config.toml
n_layer = 13
d_model = 128
n_head = 2
n_kv_head = 1
head_dim = 64
d_mlp = 320
vocab_size = 2048
activation = "swiglu"
norm = "rmsnorm"
norm_place = "pre"
norm_eps = 1e-05
positions = "rope"
rope_base = 1000000.0
rope_fraction = 1.0
qk_norm = true
attn_scale = 0.125
bias = "none"
tie_embeddings = false
parallel_block = false
init = "normal"
init_std_qkv = 0.047
init_std_o = 0.00922
init_std_up = 0.047
init_std_down = 0.00922
optimizer = "soap_variant"
lr = 0.0174
beta1 = 0.95
beta2 = 0.95
weight_decay = 0.018
lr_head = 0.00972
warmup_steps = 53
schedule = "wsd"
decay_fraction = 0.914
decay_shape = "sqrt"
final_lr_fraction = 0.0
batch_tokens = 65536
seq_len = 256
doc_mask = true
train_tokens = 140100000
steps = 2138
dataset = "wikipedia_en"
Each number is 128 + 24 x the weight over its row's rms, rounded and kept within 0 to 255. Layers, rows and columns count from 0. The size above them is the row's rms in percent of the matrix's.

# layer 3 attention output (transposed), 128x128, rms 0.231, rows 16-33,79-96, columns 0-127
size [ 97  95 111 113  98 106  96  98 106  89  96  87 101 105  97  97  96 103  99  94  95  94  96  95  93  96 100 102  94 110  95 101  95  88  97  96]
[[168 106  86 134 142 131  99  96  98 147 134 142 146 148 116 139 129 117 148 172 111  95  78  96 120 144 137 102 136 130 137 115 134 123 182 116 150 122 141 133 144  96 140 131 113  89 135 127 104 122 143 112 147 125 123 110 177  80 126 136 104 135 120 121 121 166 145 100  78  86 160 136 111 112 104 136 109 120 131 112 102 118 114 120 118 176  90 147 175 124 146  81  95 143 151 107 153 163 157 167 151 115 129 134 130 130 176 147 104 145 102 100 148 125 141 153 118 100 146 126 163 115  98 131  64 120  97 112]
 [137  78 145 130  93 124 139 121  86  96 137 156 137 144 100  82 149 157 118 117  90 139 153 103 134 146 121 156 136 113 124 113 161 137 165 133 138 151  98 125 167 138 113 109 113 140 147 110 117 179 102 144 136 131 117 148 168 100 131 135 118 158 139 135 131 111 140 173 127 124 125 150 124 108 180 130 162 153 172 130  90 114  97 124 135 141 132 154 115 165 171 155 126  96 109 135  79 131  93 127 106 155 122 115 112 133  98 118  92  87 128 111 149  68 118 110 103  74 146 131 131 102 101  83 148 136 121 104]
 [157 138 122 137 123 115 172 119 118 132 139 145 151 117 162 168 173 142 148 132 140 106 142 113 100 156 114 134 125 122 131 105 163  52 114 121 145 111 172 112  85 171 128 107 129 134 124  98 130 174 143 154 121 108 138 148  78 157 152 119 111 127 152 106 124 192 161 137 120 121 165 142 127 158 176 163 135 145 138 106 156 129 124 131 130 155 107 113 137 161 125 153 116 164 127 124 137 173 116 133 131 147 105 123 145 121 149 149 150 110  93 169 139  61 119 125 165 122 159 117 132 134 167 137 133 109 134 103]
 [183 122 118 116 150 111 134 106 153 151 126 109 107 141 125 105 107 118  91 138 101  71 124 101 117 120 146 120 141 132 123 111  99 129 119 129 159 131 124 164 121 136 111 115 113 145 135 134  85 110 131 113 142 172 177 105 147 123 139  41 111 113 145 139 159 122 118 142 158  95 126 168 171 125 128 157 147 122 149  95 131 111 152 154 101 126 122 154 165 155 140 115 155 137 124  99 205 123 138 157 101 145 137 135 133  88 164 111  84 130  98 143 129 128 152 104  97 150 137 146 134 167 116 151 154 153 132 149]
 [166 114 133 196 154 147 139  91 161 137 145 135 101 131  76 121 158 149 120 127 118 107 110 122 152 146 128 177 139 150 149 111 161 140 102  97 132  97 142 127 149 135 141  79 145 161  94  97  91 121 120  76 140 132 115 145 108 132 120 139 157 130 157 159 121  99 155 136 121  97 106 142 143 155  74 104 160 116 154  90  88 116 135 138 145 110  98 124 102  82 115  95  76 118 110 148 117 128 139 110 134 110 139 108 128 133 148 167 139 165 118 144 118 165 125 159 143 110 122  91 106 127 149 110 117 129 121 161]
 [129 118 129  76  87 101 151  93 134  99 102 122  81 125 130 101 120  83 143 145 110  91 112 128 119 114 134 182 130 134 125 110 122 157 136 159  93 135 145 122 126 150 143 129 145 162 143 102 140 158 136 158 104 111 147 138  88 130 107 115 159 149 140 127 109 111 121 215  82 136 153  98 135 140  93 155 142 184 148 134 125 108 129 164 142 118 130 131  99 132  88  97 118 164  91 133 108 170 160 131  95 106 125 138 137 135 121  99 102 136 129 148  98  85 101 144 147 123 109 104 122 136 145 154 115 142 150 112]
 [165 122 142  90 133 105 117 149 161 112  98 160 118 156 136 104  96 173 153 117 132 125 148 110 132 121 128 149 108 128 133 157  82 101  99  98 134 156 113 154 121 107 122  83 139 103 149 155 131 134 114 164 148 111 151 148 156  95 165 150 100 148 119 176 124 150 128 111 162  95 101 167 116 108 138 144 152 114  87 110 154 151 150 150 123 139 154 140 134 135 118 120 129 113 144 106  96 155 119 122 111  88 159 124  91 131  94  98 119  50  87 139 143 161 124 134  97 107 129 154 159 115 135  85 133  95 136 140]
 [127 124 149 139 109 114 136 162 146 130 161 123 124 134  78 137 115 160 150 111 148 134 102 102 123 153 126 118 173 102 116 144 140 156 170 128 118 163 143 164 134 137 129 100 166 126 137  62  85 160 134 116 112 129 138 187 160 124  90 100 137 109 122 104 139 138 128 135  89 116  98 127 161 130 163 145 117 131 119 156 134 132 129 118 128 143 128  93 155 118 174 111 124 142 185 150 128 119 136 129 130 114 104 122 100 135 157 129 126  84 172 143 112 121  94 126  69 141  93 130 162  96  90 148 173 103 154 112]
 [133 153 133 104 121  85 112  99 152 141 114 148 170 140 115  94 143 132 136 107 109 125 149 144 137 123  93 153 113 159 138 141 118  89  66 112 126 168 123 119 128 126 107 113 108 124 114 125 119 121 151 126 148 228 120 153 145 145 112  88 130 133 125 107  90 167  92 126  80 145 110 158 129 157 138 144  98  89 151 106 134 107 120 121 155 102 102 117 161 110 125 118 113 155 133 101 132 129  75 106 111  91 113 118 129 134 118 165 124 157 160 120 151 132 140 139 103 126 108  66 141 159 144 148 149 117 102 121]
 [148 137 115 116 153 157 126 129 149 102 123 127 118 121 100  85  99 122  91 131 120 140 161 168 114 111 145 147 182 136 133 145 153  77 162 141 140 162 160  72 126 151 130  64 114 113 107 101 192 103 136 125 126 144 117 140 125 129  78 104 131 118  89 118 120 101 159 148  91 110 130 132 144 112 132 126 119 146 105  94 169 153 116 121 107 133 122 152 175  82 130 154  78 125 136 108 152 123 119 139 131 130 164 133 119 158 111 162 143 140 113 114 119  72 126 127 118 120 118 131 105 104 140 141  95 165 159 119]
 [151 102 159 127 112 156 100  77 120  97 107 150 127 153 144  90 155  79 102 102 144 163 122 102  87 125 112 148 122 106 131 130 125 147 137 150 111 125 147 127 142 103 115 126 101 153 134  98 147 123 132 154 106 144 137 157 111 167 114  86 121 115 158 150 140 108 183 166 136 158 110 110 146 132 173 116 129 150 119 109 106 110  97 135  90  90 117 109 107 133  97  99  77 172  98 132 130 151 177 144 148 126 193 117 115 125 130 160 132 150  98 142 109 139 118 118 105 152 125 132 172 153 174 129 131 133 130 121]
 [119 109 128 172 145  57 110 120 125 146  80 135 127 130 154 125 143  80 137 107  96 109 128 138 141 150 122 111 180 186 103  97  96 123 157 134 137 150 118 112  91 144 129 121 122 106 114 108 146 141 125 130 134  80 145 120 124 141 126  58 147 111 130 100 173 137 144 118 112 111 130 125 167 126 142 103 103 122 181 116 107 116 128 127 119 114 131 110 149 124 119 176 151 119 147  89 129 124 133 105  99 101 143 113 133 155 150 118 122 159 128  85 150 184 167 121 149 116  97 124 118 143 118 131 167 128 140 176]
 [146  79 160  80  85 140 156  96 133 119 146 121 117 122 104 162  78 151 144  98 108 143 150 147 124 167 150 127  89 148 139 172 110 167 136 105 123 124 108 125 167 156 136  97 119 129 148 175 115 117 159 121 145 133 105 126 144 109 173  98 141 104 154  91 147 165 104 128 160 133 105 121  90 155 151 113 130 113 109 104 158 126 162 138 137 119 132 125 119 109 150 123 153  81  89 131  90 163 126 130 121 124 155 168 140 156 102 117 146 126 135 116 161 116 100 105 111 141  90 105 155 164 111 129 108 163 101 128]
 [143 129  86 108  69 175 151 145 120  95  94 143 127 155 123 114 113  98 124  98 138  91 114 119 114 121 105 118 126  90 142 137 133 172 166 119  99 144  67 104 151 133 124 172 113 148 134 132 147 106 122 115 153 100 145  88 122 108 122 100  92 116 136 117 112 182 181 119 131 137 132 100 140 131 148 105 130 130 107 111 141 120  95 112 130 134 119  91 133 137 128  85 157 145 107 131 156 152 131 147 138 141 119 118 125 148 143 173 109 191 171 176 106 124 160 118 132 116  78 156 131  98 140 155 132 125 124 142]
 [110 162 116  93 176 158 105 136 109 119 181 179 118 128 168 118 129 116 146 115 121 145 169 115 100 118 115 148 105 159 143 169 165  76 124 129 108 120 149  93 164  81 133 132 128 175 124 113 124 110  82  85 112 127 135 147 110 125 129 175 116 102 145 136 115 117 132 153 138 156 104  84 126 135 102 102  99 152 123  99 162 139 130 135  87 135  82 140 104 127 115 114 149 122 119  88 109 111 124  94 151 165  91 124 114 114 142 138 117 122 112 114 142 173 101 113 113  98 162 139 115 129 139 171 124 133 144 139]
 [111 143 141 129 134 130 105 108 130 160 154 133 124 102  95 112 125 115 122 136 163 203 130 152 104 155  94 148 141 126 164 127 149 106 124 172 119 154 122 132 136 127 133 119 107  96 114 148 129 156  90 119 102 119 130 126 100 116 109 138 146 123 136 149 106 161 136 144 160 124 138 106 137 192 128 143 147  84 112 162 125 158 106 122 150 130 136 135 119 105  99 182  91 123  89  76  96 128 152 134 147  94 129 145 127 123 132 121  94 135 114  58 100 102  84 147 121  92 151 152 122  97 129 171 156 141 162 153]
 [112 140 153 131 124 171  96 106 101 164 147 115  94 101  87  71 137 146 142  81 109  73 138 108 115 178 129 136 134 175 124 150 132 113 143 124 117 147  92  98 135 184 144 141 118 124 114 124 111 133 164 106 132 133 126 123 119  73 116 130 143 120 128 142 137 113 100 137 171  71 138 165 128 125 141 138 153 109 113 134 168 119 142 114 179 103 143 125 106 117  98 149 100 114 140 154 176 180 110 103 144 142 141 149 118 135 144 157  98 101 166 107 130 163 137 130 127 118 124 149 166 110 129 131 142 147 124 139]
 [115 128  52 119  96 123 122 129 131  93 133 143 128 138 157  86 150  97 151 116  97 116 128 100 141 112 119 117 141 111 114 122 131 133 144  91 136 119 158  93 112 168  94 117  89 124 114 150  80 142 151 138 137 130 140 136  61 141 153 135 156 117 165  61 154 153 120 137 121 144  97  90 150 126 138 138 150 125 119 106 135 116 162 133 103 153  98 153 123 154 157  92 139 109 125 116 141 112 105 106 155 136 145  92 160 145  97 109 150 114 148 178 121  95  72 112 129 115  94 104 136 117 171 117 120 125 116 144]
 [148 124 139  69  95 104 117 123  96  69 148 175 139 122 167 136 114 102 139 141 130 124 124 160 116  86  88 114 148  50 183 146 141 151 101  85 129 134 111 130 102 113 149 136 148 121 114 127 135 161  81 100 160 114 147 114 109 141 140 118 123 148 157  91 147 162 117 121 154 118 144 112 111 130 136 122 140 103 118 140 102 108 132  87 128 102 127 112 122 118  94 125 173 163 137 143 164 139 118 119 138 143 170 119 113 180 139 125 153 141 115 142 125 167 118 124 132 152 123 113 159 160 137 165 138 125 151 156]
 [128 161 146 139 121 155 151 182 151 118 117  74 112 127 143  98 144 135 105  58 118 134 177 161 125 142 107 122 103 120 123 125 115 115 101 149 151 141 140  87 132 132 111 119 165  96 128 127 127 130 130 144 145 146 116 137 128 141 122 129 127  68 113 111 137  99 157 122 192 158 154 109 142 134 131  88 158 125 108 136 138 136 152 127 121 128 199 134 106 115 161 110 143 107 156 115 144 126 118  83 158 110 137 154 143  91 116 134 125 108 142 149 114  85 125  85 111 154 135 159 100  96 181 102 132 121 132 157]
 [164 208 136 187 143  84 162 107 125 161 165 125  84 114 100 170 163 120 138 146 133 117 117 130 155 146 168 133 158 118 120 103 101 160 145 150 143 104 155 135 114 108 148 105 112 110 103 140  86  90 136 151 109 154 103  89 115  98 150 125 135 114 119 114 159 132 112 103  95  73 109 102 162 129 135 127 110 119  89 120 134 147 134 113 124  94 138 102 151 133 122 123 118 151 148 117 171 124 114 109 141  99 142 134 125 161 157 149 105 143  87 107  98 149 131 152 136 144 104 154 131 126  98 149 101 137 131 116]
 [145 102  86  99 108 124 118 108 148 150 136  94 123  74 122  93  97 124 123  99 152 147 141 163 159 134 151 111 151 123 146 153  91 181 153 109 124 159 102 186 183 112 111 158 114 169 112 102 120  95 128 124 131 120 138  83 105 140 118 126 136 168  94 152 105  80 106 128 113 113 120 120 137 122  89 130 140 122 148 151  91 152 110  85  93 139 136 132 169 123  92 133 138 149 132 131 140  89 138 160 143 114 177 136 131 115 155 136 136 133 136 100  97 121 108 149 142  81 120 114 144 134 118 116 151 146 148 106]
 [ 88 161 174 136 119 154 148 141 134 105 106 105 137  97 116 157 146 160 135 121 131 140 140 158 159 140  64 116 102 150 141 170 116 110 156 117 149 167 115  96 127 114 108 130 145 121 140 107 125 123 106 153 136 152  83 146  99  99 137 184 142 153 103 127 133 118 144  89 129 139 105 128 112 100 154 128 127 144  74 160 118 126 105 131 163 148 147  89 113 124 124 145 138 161 119 148  84 121 108 104 157  90 130 130 110 186 113 140  84 101 139 120 132 153 153 158 103  93 137 138 140 119 154  90 117 137  77 137]
 [122 157 125 185 131 142 152 129 153 158 144  80 141 151 127 144 118 107 140  95 120 197 132 139 110 123 137  81 132 135 104 126 146  92 134 181 138 111  72 149 107 149  97 131 129 113 131 125 167 144 154 176 123 105 123 141 143 149 111  76 128 145 103 110 126 170  82 163  99 103 174 101 117 107 153 112 117 110 136 136 144 144 151 119 137 134 142 142 142 156 154 156 164 142 146 125 118 115 143 145  89 161 138 115 127  99 117 108  91  92 146 135 129  66 121 148  95 119 125 108 105 136 130 148 138 132 137 142]
 [101 127  86 139 183 147  82 157 154 136 137 148 136 115 156 142 147 144 122 125 114 193 117 119  98 162 115 113 183 149 146 147 129 102 133 121 146 132  98 131 146 132 113 119 155 119 122 152 116  84 116 122 172 121  90 117 146 127 154 139 135 126 111 129 157 144 142 115 139 119 107 152 156 146 164 106 175  77 133 139 166 139  90  96  85 108 107 107 136 118  89 122 160  65 129 121 151 144 161 156 119 116 143 147 104 108 126 164 127  98 132 114 112 156 179 166 135 136 161 134 145 107 125 129 128 111 106 140]
 [117 144 114 113 149 122 120 182  97 114 125 109 160 147 125 174 101 135 123  96 119  96 136 148 130 164  94 139 105 161 117 152 170 159 158 128 116 132  81  97 100 133 135 199  90 107 102 116 134 141 145 126 148 156 116  94 134 163  70 129 146 124 143  96 111 100  96 136 162 153 173  98 104 105 135  87 113 166 160 138 100 104 119 140 144  91 150 121 139 147 149 176 144 125 169 178 134 114 153 102 117 146 163 136 141 119 121 145 119 143 133  96 125 129 150 127 106 117 132 119 120 123 132 107 146 119 110 123]
 [ 70 149 136 101 111 132  94  97 120 116 122 158 166 128 150 106 155  97 113 166  94 130 107 190 105 107 130 107  99 179 139 140  99 106 127 107 184 131 145 119 127 127 153 124 115 128 178 148 142 120 115 150 135 152 126 122  95 150 124 104 133 128 115 111 153 138 130 158 107 107 139 127 114 125  94 141 113 122 181 135 129 129 117 165 153 161 114 145 124 136 110 127 130 143  76 114 138 133  98 137 125 145 150 101 158  58 157  98 139 156 102 110 163  88 127 149 158 121 161 111 131 128 133 127  68 109 129 125]
 [100 132 150 123 140 138  85 134 147 143 120 129 164 122 127 168 114 139 130 126 148 115  87 126 116 148 127 172 118 105 148 101 135 125 164 117 102  41 140 110 129 153 146 154 138 107 143 151 108 172 138 116 114  88 137 127 127 111 148 139 134 171 126 101 135  72 154 129 141 160 132 106 155 162 156 159 129 132  85 135 131 114 117 128  93 134 142 131  69 135 102 110 126 139 110 159 113 138 152 113 145 161 135 178 118  63 153 134  93 133  61 126 123 148 134 134 122 147 134 138 127 140 143 135  96 140 171 129]
 [156 100 153 123 162 136 155 104 120 145 124 149 126 100 132 195 167 118 128 158 155 121 130 121 125 181 110 108  85 111 125  99 126 114 115 112  99 122 146 116 172 166 128 138 118 145 128 144 125 139 105 164 112 120 126 137 111 150 132 139 146 177 147 131 136 150 156  69 146 103  77 144 116 119 138 125  88 112 132 135 105 121 142 122 135 129 124 110 117 214 100 107 178 127 113 115 102 127 147 114  96 169  82 107 136 108 157 102 123  94 167 113 153 121 153 141 170 105 111 131 139 134 116 155 142 115 129 136]
 [131 114  85 106 125 147 147 159 154 134  89 132 151 118 104 124 118 120 146 168 106 149 107 149 144 114 101 128 143 133 126  79 153 106 131 101 155 135 122 153 119 158 167 113 159  84 130 160  97 143 146  94 185 133 134 136  79 148 116 139 140 127 125 146 107 127 122 135 140 137 148 140  99  84  81 104 146  89 163 129 110 135 175 139 196 128 142 154 158 107 169 130 153 104 133  98 154 108  80 149  88 123  79 145 138 140 157 139 129 121 178 110 112 120 148 137 148 129 126  91 116 128 124 146 125 127 116 124]
 [ 92 107 100 114  98 158  97 166 135  45 159 159 124 131 104  95 122 127 116 141 150 119 106 115 134  66 136 142  97  98 141 107 173 108 120 121 158 117 129 120 117  81 138 102 100 179 121 157 123 131  78 115 114 157 129 123 115 161  94 152 119 153 162 154 118 121  98 159 148 133 126 106  93 124 120 111 129 147 146 141 128 156 157 126 115 137  92 143  98 132 142 121 131  98 181 156 133  98 142 148 141 178  91 131 124 140 108 121 142 120 139 155 117 151  98 140 149 107 142 101 121 153 103 106 126 124 145 107]
 [154 194 114 118 169 143 112 193 137 116 103 154 106 121 144 103 177 108  99 139 160 126 141 117 114 114 119 108 143 125 121  93 145 123  96 132 136 113 162 149 143 113 129 101 134 154 105  76 139 133 132 134 131 135 123 115  97 119 100 159  91 130 107 121  96 128 179 161 101 112 128 131 163 126  84 109 146 128  98 151  80 143 115 107 143 126 133 120 116 134 145 152 130 150 148 115 135  98 112 122  99 149 139  71 124 123 124 159 122 127  97 117 131 110 131 170 114  51 146 167 123 134 167 109 116 104 102 123]
 [116 174 109 163 149  76  98 143 123 105 148 139 129 146 162 164 111 134 129 134 116 177 146 142 164 133 166 168 138 149 127 140 126 107 105 173 115 125 187 121 155 130 139  96 132 135 123 117 134 125 150 151 107 136 107 142 103 143 133 150 112 120 173 153 149  92 138  86 140 155 166 140 150 106  99 138 115  88 110 161 159 133 154 109 110 144 149 153 136 127 106 120 133 117 129 102 101  69 171 129 101 110 156 125 133 114  95 104 168  81 127 118 120 161  89 118 115 136 161  86 114 108 127 130 159 150 135 139]
 [ 86  81 103 163 145 137 121 123 142 142  84 103 137  93 143  97 118 140 125 145 113  89 104 144 178 126 142 133 125 115 105 119 128 124 132 106 118 137 107 113  86 102 116 136 109 122 115 147 102 170 127 138 119 170 137 151 108  70  99  87 184 162 117 102 145 111 134 112 165 103 131 154 135 172 163 127 131 126 127 129 102 133 154 115 131 105 139 157 181 172 111 134 133 119 130 101 132 124 112 116 104 129 149  76 128 122 156 118  97 109 156 128 153 121 153 100  91  95 166 167 119 112 109  91 106 100 110 123]
 [ 84 113 104 105 136 147 117 145 126  99 163 145 140 116 171 121 140 169 118 108 113  88 116  87 142 121 161 106 106 147  88 171 128 166 141 101  94 126 142 159 132 186 116  88 134 136 157 105 149 120 160 144 150 142 148 149 125 134 117 137 126 173  92  97 105 126 142  84  85 176 119 150 145  98 112 146 165 173 129 101 122 141 136 115 128 128 114 119 112 113 119  95 128 126 126 125  93 136 101 109 115 157  97 104 133 122 118 150 150 124 147 188 169 141 114 144 145 149  95  73 143 128 130 112 129 120 105 126]
 [ 94 138  99 132 142 111 134 113 114 142 127  79 155 117 165 148 152 126 105 148 149 154 109 132 176 108 172 138 110  88 140 133 103 113  98 140 162 132 137 176 140  43 123 110 106 129 139  85 124 137  81 154 127 149 100 110 120 136 130 127 126 170 101 128 132 164 120 100 159 149 138 122 130 128  62 131 102 147 115  73  96 142 121 162 124 153 158 115 111 150 105 103 145 110 153 133 126  88 116 163 138 101 134 122 127 104 114 109 116 128  89 161 116 115 128 107 106 128 142 110  96 138 127 109 152 109 143 160]]
# layer 3 attention value, 64x128, rms 0.212, rows 16-33, columns 0-127
size [ 98  90 107 105  99 102 100 101 106  92 106  96 104 104  94  96 104 107]
[[159  82  89 163 149  53  94 149 122 135 162 142 141 110 123 162  75 103 107 113 123 138 148 124 132  50 160 120 103 154 139 146 123 113 137 133 143 123 127 157 102 143 130 158 124 150 111 142 157 158 114 149 135 159 107 142  90 137 136 148 123 131 169 132 153 114 108  94 174 123 118  78 144 117 170  96 123 103 156 110 122 144 144 145 146 103 146 143 116 130 102 153 128  96 123  82 140 129 144 122 135 100 132 119 132 185 114 134 116 132  88 118 143 116 141 158 113 112 104 122 123  96 147 127 146 106 161 126]
 [ 97 117 151 150  96  92 151 126  68  86 149 157 149 117 110 123 128 115 117 104 147 145 183 148 101 146 139 145  84  88 119  66  79 140 121 134 145 141 133 141 175 158 130 145 125 146 166  96 115 141 148 114 154 135 136 122 119 157  96 168 144 101 106 148 121 164 160 109 137 106 124 147 101 102 141  85 110 129 112 146 136 118 116 152 121 171 124 144 178 139 123 139 153 143 121 143 135 147 122 112  80 117 116 122  96 154 129 147 121 126 124 145 142 166 152 123 161 154 108 131 144 168  73 130 135 127 140 107]
 [128 138 139 135 109 158 135 149  79 144 163 158 217 113 126 126 159 123 119 166 146  92  90 150 140 104 119  84 146 146 144 140 123 130 146  73 138 125 128 136 134 152 141 164 139 141 108 111 145 107 158 142 120  86 128 133 144 142 110 136 156 130 121 117 132 134 193 133 102 185  99 109 144 113 139 129 133 174 105 121 157 163 155 156 115 165 162  60 104 120 136 133 119 149 152 137 132 134 112 164 141 132 110 141 109 155 133  98 110 135 148 113 111  96 112 155 161 136 143 134 101 104 120 116 135 117 126 100]
 [110  91 181 165 153 135 124 104 135 121 153 139 171 126 147 111 145 113  75 134 146  78 167 104 152 101 112 104 114 137 112 136 147 116 148 154 136 123 114 136  88 136 124 146 111 127 125 157 142 136 104 136 148 131  76 162 108 128 142  92 120  85 141 131 146 140  80 153 154 123 125 104 134  90  77 157 160 137 144  91  96 127  95 128  97 116 140 126 141 128  95 117 113 136 112  97  81 155 112 108 113 180 109 161 135 123  76 144 151 126 112 146 133 161 112 123 128 151 144 145 178 118 151 148 101 104 123 120]
 [134 122 122 146 131 164 146 190 156 105 118 132 120 132  83 147 125  86 116 121 111 108 131  84 118 101 148 105 123 109 109 127 130 149  97 149 116 112 145 117 110 103 159 128 143 137 165  82 132 168 121 115 141 108 158 124 136 141 126 188 134 110 115 119 125 145  76 117 146 141 154 154  93 138 117 188 129 110 185 136 140 142 112 151 124 145 138 100  84 109 122 165 182 153  91 139 140 153 175 153 131 153 155  89 140 136 147 176 139 119 133 133 103  86 132 121 116 140 126 162 157 141 104 156 123 119 135 131]
 [ 88 104 157 122 136 153 170 103 104 112 164 133 137 132 112 143 151 114 140 141 128 137 137 108 159 118 153  76 169 100  82  99 138  96 108 155 118 118 141 128 140 125 110 123 135 144 134 112 169 153 107 108 115 150  91 106 121 110  94 143 131 113 143 101 164 146 119 145 127 141 126 145 163  73 139 130  99 162 134 167 162 124 137 130 118 171 117 136 108 124 111 123  58 179 152 139  95 124 159  97 143 124 117 132 138 143 141 182 121 152 173 159  96 127 114 119 109 113 153 142 142 132 155  80 129 104 112 162]
 [114 146 112 136 123 139  88 163 134 126  89 113 144 133 122 136 131 133 135 103 159 101 154 147 139 114 159 112 124 133 105 125 113 121 169 147 160 104 118 161  84 118 133 168 106  93  96 139 126 138 122 160 165 119 122 131 121  98 160  65 105 126 122 102 123 133 108 129 149 129 111  99 107 153 151 163 139 175 130 115 126 113 100 139 131  88  73 150 134 139 110  56 185 150  98 113 118 110 108 106 152 111 151 154 110 138 176 127 128 133 115 123 161 123 140 137  70  96 111 150 105 158 129 112 128 121 144  86]
 [145  85 194  72 148  84 139 111 123 145 103 107 114 134 124 139  70 134 111  85 152 132 110 112 110  77 117 127 172 138 134 151  76 117 110 101 111 144 138  86 120 140 144 134 121 136 174 180 121 152 114 147 117 125 145  89 131 106 151 132 111 133  97 138 143 122 106 129 110 130  74 186 141 128 113 132 104 152 169 138 115  96 146 116 106 130 133 104 109 161 148 140 157 127 101 133 145 152 129 120  95  85 109 124 117 137 100  76 121 112 146 119 106 152 124  93 156 142 114 120 113 140 133 131 125 131 116 112]
 [122 113 143 137 141 173 147 127 137 134 130 100 131 140 169 110 111 130 172 130 154 138 109 128  89  78 145 118 135 116 141 108 131 126 138 138 123 150 117 152 129 110 132 135  78 147 147 134 125  88 124 119 125  81 112 118 127 142 145  97  92 139 123 106 149 144 135 114 129 141 148 116 154 174 140 130 127 138 121 192 120 100 116  83  80 149 133 129 129 145 138 129  83 129 102 204  80 108 173 168 164 152 162 189 128 139  82 128 131 134 145 114 124  89 131  84 147 131 117 161 117 136 118 163 124 138 146 128]
 [ 83 146 178 117 129 127 121 107 104 156 172 140  87 134 188 107 123 157 158 154 142  64 100 136 133 174 138 104 156 126 132  90 135 156 104 164 100 141 115  81 125  97 129 131 130 143  90 137 139 106 130 117 135 141 170 119 142 144 121 130 115 114 150 111 160 122  95 147 143 124 125 153 141  96 136 181 129 132 145 131 140 148 139 139 132 129 131 144 107 163  84 121 125 106 118 140 182 144 128 145 119 146  71 156 134 153 153 146 125 130 130 110 124 114  91 151 195 176 110 134 117 142 142 122 133 113 140 122]
 [114 151 104 146 154 125 163 127  63 116 105 118 145 144 149 125 136 125 123 119  94 112 130  79  81  98 133 152 184 153  77 158 138 141  96 120 123 151 128 100 154  99 149 119 112 126 142 173 133 128 106 132 154 168 124 102 150 135 206 128 166 119 149 126 126 112 120 131 114 129 142 100 122 103 134 125  91 155 172 175 126 161 115 115 168 150 125 105 102  94 136 134 109 145 110 125 150  99 121 140 133 103 110 143  98 140 114 161 139 122 144  86 105  94 150 144 148 124 123 101 171 117 134 142 136 116 108 153]
 [139 132 145 156 132 150 153  93 127 150 113  89  74 120 145 162 134 110  80 168 105 161  82 110 132 119 120 179 127 150  68 117 118 110  89 102  86 136 116  86 122 116 126 128 144 127 118 174  85 110 136 136 118 158 134 141 152 144 156 115 137 134  98 128  74 113 150 119 101 158  98 103 140 115 118 150 139 115  94 138 137 132 137 114 119 102  92 159 145 117 158  83 149 105 109  93 101 122 112 124 112 170 150 111 140  80 153 130 114 137 140  80 111 133 119 138 155 143 130 154  99  99 129 117 139 118 133 106]
 [ 95 108 151  94 106 136 128 123 105 117 156  99 159 148 131 156 134 138 147 159 149 152 127 102  97 135 152  95 118 101 148 127 123 129 136 133 188 123 153 129 103 132 111 128 127  93  95  92 123 153 110 125 175 124 122 117 145 141 104 138 131 141  83 108 103 136 123  86 125 135 159 172 136 129  85 108 149 121  94 143 106 103 118 167 131 114  98 144 145 111 126 140 155  89 150 113  84 129 142 134 129 132 116  89 103 148 145  91 148  73 128 116 105 165 114 133 154 163 128 145 135 160  96 197 169 102 107  97]
 [134 127 108 101  90 139 125 148 105 111 149 114 130 129 176 154 118 116 165 112 141 112 148 131 174 127 127 114 136 162 130 131 206  85 138 126 136 158  87 121 141  86  87 108 146  83 121 158 148 145 115 168 131 174 131 131 109 138 101 124 138 127 136 144 139  98 107 141  77 121 146  95  83 121 164  93 107 115 135 154 122 126 183 115 144 134 164 132 115 126 125 138 129 136 170 112 152 158 150 127  95 198 133 116 127 145 139 121 153 139 173 103 110 135  92 140 115 105 108  98 132 131 128 139 151 108 128 120]
 [123 120 136 159 130 149 127 111 127 142 108 136  89 116 116 121 128 146 140 131 136 119  95 165 105 130 107 158 159  87 109 114 144 149 117 145  65 125 145 135 104 119 138 145 145 134 129 133 117 134  94 142 132 159 144 155  57 136 108  77 122 166 169 163 150 117 157 147 120 119 143 112 124 116 145 142 102 122 130 151  99 120  85 171 122 114 131 115  78 159 114 147 137 141  98 106 152 139  72 172 133 113 198 145 139 149 148 109  87 117  97 164 114 147 160 159 119 134 143 132 127 109 138 158 145 157  94 110]
 [139 136 156 113 108 136 125  87 105 127 145 147 117 152 123 147 152 159 130 131 147  65  83 126 126 157 141 139 140 118 114 141 127 109 124 125 101 107 162 153 115 109 114  82 143 134 147 104 168 131 153 106  63 128 121 124 187 121 139 129 115 132 180 113 168 152 133 153 157 131 134 110 150 145 148  90 158 157 134 115 128 124 150 145 156 111 131 160 117 132 124 171 178 128 177 187 149 120  92 102 150 135 149 154 135  78 124 123 109 138 144 131  88 105 154 132 179 129 121  90 127 141 145 141 110 121 140 139]
 [137 115 135 129  76 149 135 141 142 153  98 137 147  87 111 122 131 102  60 133 190 121 149 100 152 118 141  99 122 120 115 131 155 138 177 128 140 160 135  82 112 125 110 128 120 131 122 108 153 116 142  96 142 149  93 158  94 123 111 144 115 160 119 149 131 155  90 139 115 151 171 153  94 163 123 188 133 124 147 114  85 117 182 137 108 101 132 159 108 123 131 104 168 139 142 128 142 159 125 107 120 150 109 101 118 139 123 131  99 162 106 108 104 131 146 183 150 135 108 127 107 145 164 142 127 143  92 102]
 [124 137 134 119 129 155 142 132 130 177 149 147 149 138 115 143  89 178 164 172 110 159 151 105 138 120 125 156 161  96 116  90 103 156 111  96 119 117 119 106 145 154 151 130  97  66 109 131 110 145 106 180 127 117 132 117 149 130 130 158 152 102 134 117 153 127 136 173  76 129 156 149 121 118 165 135 153 104 148 157 137 128 159 159  91 105 111 125 103 151 153 115 159 154 116 118 143 117 159 147 125 142 138 142 127 155 133  83 126 112 141 160 103 115 101  97 142 122 167 135 155 108 104 120 193  96 108 110]]